{
  "head_dim": 32,
  "positions": "learned",
  "tie_word_embeddings": true,
  "schedule": "wsd",
  "decay_fraction": 0.412,
  "doc_mask": false,
  "dataset": "wikipedia_en"
}
Each number is 500 + 40 x the weight over its row's rms, rounded and kept within 0 to 999. Layers, rows and columns count from 0. Numbers have three digits each. The size before them is the row's rms in percent of the matrix's.

# layer 2 MLP down (transposed), 384x96, rms 0.365, rows 358-383, columns 0-95
087:511509497430569500547530507494482519481498552444507509491502528459438561498423487413478517416484482463496538458524529510566491505504533529513565501489492443514520462487520495542530490559478474426545382529515452485503513473531390575514463459435452540480421508471518467467533529482486542473
079:518473579474534488508508531468486481548495532446426458514531484534524491450456545464510461455505543497480490464517517513492562497446524450449491445460509457466495466491538574544569461421562489476536517482569420482472487519436501462482547496432605506536524517486539499542574528502476539594
075:511460591572412445496568477566430451426526494515500454487556544489542529488507486539521477522455518455505455509530541531398425431450512485495505475491544489510478540474509543504533511541509448527534434468510498530493464433499487473541495548540493456442477533512481602508504482494519433481
103:451461471535457439512507445555592554471505451567513462552515479486521459544482453445579444507489488571495509523517503569512474491511545569440473466550445540446518476533523502566526430494512517535537484510506486525476481487527552568521512549498483530552545595493523520599456485514509481532
082:480549617505501448492501492495523490498500468505453450581532473477510476515439444508447446479504485444548540476561469476470422479565511495513537541507513528439476517534431534550567493503480468469458463497504478479408523505459445472546458434469530468450397423474491473559492506504507497521
113:511531470494512483441470476456458416475522490540503511462475520524459484464540543553477531576587454462502555510510508488493531505480467538497493494431483509517501507524489505496550453461494533528543418587512474588489548493441506508381535558501524544470457509521541541415564577494440515506
092:451452550483472513511483501513562515499520526474469526504543613447515575561453397503535467429484477472458516492457463504488411517519542523478556490559445402488491480464493518446451471488465554463484515482491515519547575499493477416477559479530477511552486542510505498462535553473497563506
116:465485479501477452496481494503482553493506481480556531468478487493541437492501516513433488548471504454500512522393555497452515486532497509477465505515535530523474446522527546493472415602510586432467507527428502516525457461431483537580441551477455488577519569488471551505460411465478451501
083:463390561484503545499446496510543571517506481570490431519488506493427544533468452505475564502441508477491486491513480514446462486479445469513589475553534461490471471515533503559554496483482493503419481470523475460463570519466495462521565432585489416429541480461498492532447513467480488522
097:556460500461427491391478514441473478471487456537534454545506602463471469439444492507442508494564499426462503433502468416508528519469473497588473496448539498492516517462446523487538492535484470554486480503526486465459479516517587467499496447487567522432479514547451527520465477462528515549
109:508403485518542423530520524504537502535511450519540531561509433511507495499508466588457450533513509505578571508506440489508436520522549473562506512512502495477550531559469565505598556564526585536478497507529532513477582460550457466506564477463516536441470473540477494452518475537512494496
115:542558463416509450502413505410514513477521494459494505504470440514539549493479416452517533555521546555487446502470439515456550534549497570543472461444526497482514470518479519472488405480529524437498480474550422516457535499479499527502521515450500576466468573488438533429533517520487492481
116:469507446449514468568527549486492469611535446511517557500539508469440486517472502483479509474511559437496546496522516495500490615480586440503534508507531545464532421468573510521544520518497530500431484543506450494497487560478487500543524504418483466485494471542404525398488526521501489518
117:523481513520481507489484480494445590459504458446514442519526521439559480558571483463510453471509415531447550533471569499514499476534488521485430498495464572449463519428484440473518499488515522501472508561499420533464440519503516496508550540456554456581438484505465574435549492498519506572
091:434565413496504575531519502463517469445443472528472570493435426464523521492502489510459490526457462460477475477569429506533476546490469455455490515504532513444475484529473555509454548426514475469491513532563507512579520507514602527471527479482484468444560447541472493532466490443414492522
121:461541511525518522512541522531466422506456583414508527436528519520468533469483555506508468507512559507581472478461546430464417524505495550514471550544529507471481547472477536481540567474490493516572417511488510523541496469553432535489528444455519542518487430537463526462488475408486512432
091:461400505506447435566526532500508434479485545518495528501559484549434535488444448518439462505478536512560509446525478398574492524511456521477554530495505457480477537506555494449528546472478506418469568518533516511475494430514490475505476508519512486481593485463432492437519499540563451474
104:457470465581516455543511516527515531569515576506565498560503472576491525491486485478544522396460532507517494489434459508515479540527528506548625459438549520532509516431537540448454505484483537477533474508474518519460441519529512489484503447542477527539484572476524484477446520418486443449
082:452484528491424539473463505490469521484374523513554499588482480525497510452448456576531526568443489493588532516416495490457447498521502522522520497501571432497534496532514473476428443509493504574514496461542526504465488466501469459438576461548437475488529552485469460500460527502524484467
106:507502459521470502494509508490504455500437560408511495564487618535538526524569516487500438465454520553470487571462502481476548498535488518505410463491524494541516521570486487505489470491566522525563513447458566555514484500445521506481514405476501501533527380512525473479557473496500555450
084:591446551556472492529547514457495498577520446551497451494525484529496487524520529500504542468480474493497494546535507519547510542458455478462463550490522474484532483541486515481612548490490495465410497458548507407552539449493548478489550465546543449472512427477392563494434508517466513517
081:530441475560546479478526502540501428506482517461487478474419464522501469499522466493489451532503494488484468469525531510527412490528523490462486576550460489509445509473510491520542485536496463525464526378440519466502478504510428424478408500412522563456428458532468459483543510597494479461
113:466545586572504511498493505485424491521486467484470498504516459571561461542471544464518506549469462490496529483499489489487504532463501389497479600522402435547532513545491573532592478492503497445514469501467485523496446492537492544497500565527597483533521569554447443512487500488481506482
096:609458517559512528512413518491494555488554447519537521520541478473463491446437502458557419454504492466504500520488549501435480542438517572518562462551500478536444485489486427515495495484532556537485465546488537558593510528472511461507541512507517470464567550477576505483516472507558525455
096:471530431505476480490449583606475540513494522447522440473527436441533456485489470537500491591490513380457425598492496502470534481500484489477424531449491502507560479480527608442530515500535544470530556511526461536506504501455482523542490487556469494473552490491470487506495491505480518500
098:568417492501471509535456553479465495455569524468486485456507450503479486457529529462478415543521476440544510537515539542538518566533569499557490452495410432512531494510458485550562413500584557504503575538460497510541484479522520529500482539501540500434506502552510510480521432500541458444
# layer 2 MLP up, 384x96, rms 0.43, rows 359-383, columns 0-95
102:522455474475492472493451493475478512477476498551481542461446541460496472517524434537555439572462496480491548500467503506535501551500503569449449497535550495534487562556589428464447475514477554549499490541507572563535539444469495479463486429432427508586440493543545543474489502470450506464
098:456513461530547548483574441495539475520508478492476584398493477497478499463509508418497475489398554563477505478527508521523564496516488525510527480505569446524496447496522545509570503460521501419489521519522414554488460490500476501458502557534567502547512490506518578535572430509571504495
129:461499509483517529514451523509521471411464597514541505507537487514564516511507566498581470503470444520528519464509509489549576500441509489488502427554537528579535497445449513482529507453548524506467502419530517507447550521461522466496532478524600520432515447539579529582465476524545477501
094:457581480474479535543478465491548406461491501527486480498400536471474523500452436487501538539455481499507508495486467538472543488467446586545479464529531546516500450545521518463432446438494438514515447520557553562472498497491529488486464490481584526511476511503582526560508436407524534525
111:541447515470491514498520488449445493487530556444490464475567488483537472462507554509452390501518460482447510484460536531487466468620501590417523502482512559469467572521531518479581485547493500557448456549505512540506518520446544502586513533548540531494501461496520536524549503466513482554
090:529620462474564459439486487474469478467504516535416541509472466503438456495548522502524544556427490498440497544466486556513564536492524437457410484499522536502492511454429566540533542511539514479540495489478440529461512474487532626483503516551508533495533476506503458572501465489492492511
127:539545500475442545471472485476527496491494518541492510537505498510476547446510468505584532463519479517501454482557380535508526544530572528581510458477418451496442508484412429529533559470517440552491481502507534479426528556556538531545560519507480522457491451581476472483494478494452511458
089:407534601482493544528483437513475500435514483509524449488461506472524512540486530484511489524476502601526534532542508571536573503520547482554393431512512518496484507401491513549519491450529544549477472436471521526491504560467519517466544464484494529546559498508452488487552445564465536469
086:514547464514506466479437506558472483498504534516568504490480522533493477453563592441465470535584522567554504464524542529518497485521465500481515478484507511512487507431524501535535435455490469428517521491496455509542525445577518474504502410519535534487501441537583503435483376536561554492
082:487474493520519404517509469559484490504481503449520515539465491486477473495489510467487527414459463592499536506485431560440464451534478537434529533501500605566573537551547565459497550507547538536494510573472546529503569523484538437497575474480464471510461505474532475481468450531501541453
102:437528510531564535453495465466559514490486532540461499482565473476547490516484541525504549539505422482495485499424475468514582491484519510481554533440457455523514494494481435420531624474428490437465507578537541472489526540548573479509483527580487482516524519465464466518464521522445458465
095:483527515496467497518488465494500549532525476578465511557508526465498474504506488469540577553478497532420514437523413458484539512512491550484502432520487486478442562540518519510498495479488544461504477524575469480539618547489574479450531519443494537499427504445432462540497598474557556534
099:433514556453548593464478462558545506437472534494463503488433493489470491436525562467481489475426470501419462532510474556451539517492511573570512519488508456482485477528444513559431500519532488507490430556499424553484592469526531520491532548480462488548502503491496441465569513458485522490
078:489517541526497460581513501460506479446597512479504422508534568494461472530532501517469536498509522566405478558437459514457491464529486482500529491485546515489508510476507525515531551480441471486512439488459467486488393492534565473476545542529608577458431547497531494420509516518518512544
113:424475466420474492509524558529536516520495535483535573483505479545499470428466468518478521506503545499503505540491531504494535475595501448511448511520601419511500492520443517507541482470460460544528601493502494508464496529530542509524554489504552497466481462487605505533398460466546461416
084:444502490470549452448457488513464502462403559575437428559516463458559505514497532478493503469567438511474503545536501548503507542516523518568450480496561510499507512481513527489465550474487498499525521508531527504528455502423527519538511472427552552575526401504435508555396517507500481511
094:469493536517467432502417495457487561519474546549523515504467509596464526462538506507453526512519468490544469497561529545480487504472445541485492395489511518502511436481539523530462471520568506499487479626469459536527446445556494543510429410493499524467482462590492493484562497494460511462
092:470520497519532504563533513574504456525481499495455503434487461460605472444509491434513542483525530505465521588508519515453516501447516545448461431584434517512541540489534519528546548434530462384513482544483464436525479517536575509457507523489469486542552505496476492493467491473586476521
092:469442527476498459503471484472551543518539516582523521528510526534534576574531387540493454497528480466482524441502586486419524429532508520506466616497457522526478502504534578522499524522450540461498508522524457462466583514525554508465505469490458434506476474470499549462512515452464463474
092:496579512479568602470401516457477470539472482602497439494488487475524506466548518511476506520528526471459527481473419541528526518575466540510437489509467446494470507456454520465561547530497464475419504414496535534487461428532501474504471538562521466487486482438517457537471516502531541546
070:534481527372429465509580466506553534489470460439524510470533597531513484516482494501473503467547470492511569518476473527584511526438497506466513453508510462548453512512441541507499550475505525422486431494572477487507472526492461533456471465580523453559500541512472500492487513421519496419
104:503544540508464476499483491464533547485443583530463557515523500529476533496469558512473550478538428516412458424522567493462516447397489498506532479551539510485482509432431511550489505539475559576540540450514521483443587553504460534487475502549575472509488502473477497481569517465483545508
085:519404541556505503580471467512511581578548512469508434506477466430494490511529572533442443468565487494505487413516556488479440470528475549532498458494456492500555538477496437507474461513462484469521528525518593512555512482474473515478495465499503534479487467465492486412466496563515496599
101:523453510492467520515604515551470493399461535510439536525444512494468513502538577422492496465504496479529511484549486459456488527478530471479508436493422570474433432480491524443416481500454512604529505507494484534534508587515487543526492502433479531476497507534495438482509442441482516459
111:523446452538480476527548550487451538480379505518506536510552548556457490488574549493485503511489490539491494502424534535475452490569520520455512485544540519446488499473484509488507482501525476496479516480503456481493442466371502475547534491528523469477454562525514546604498568411563465469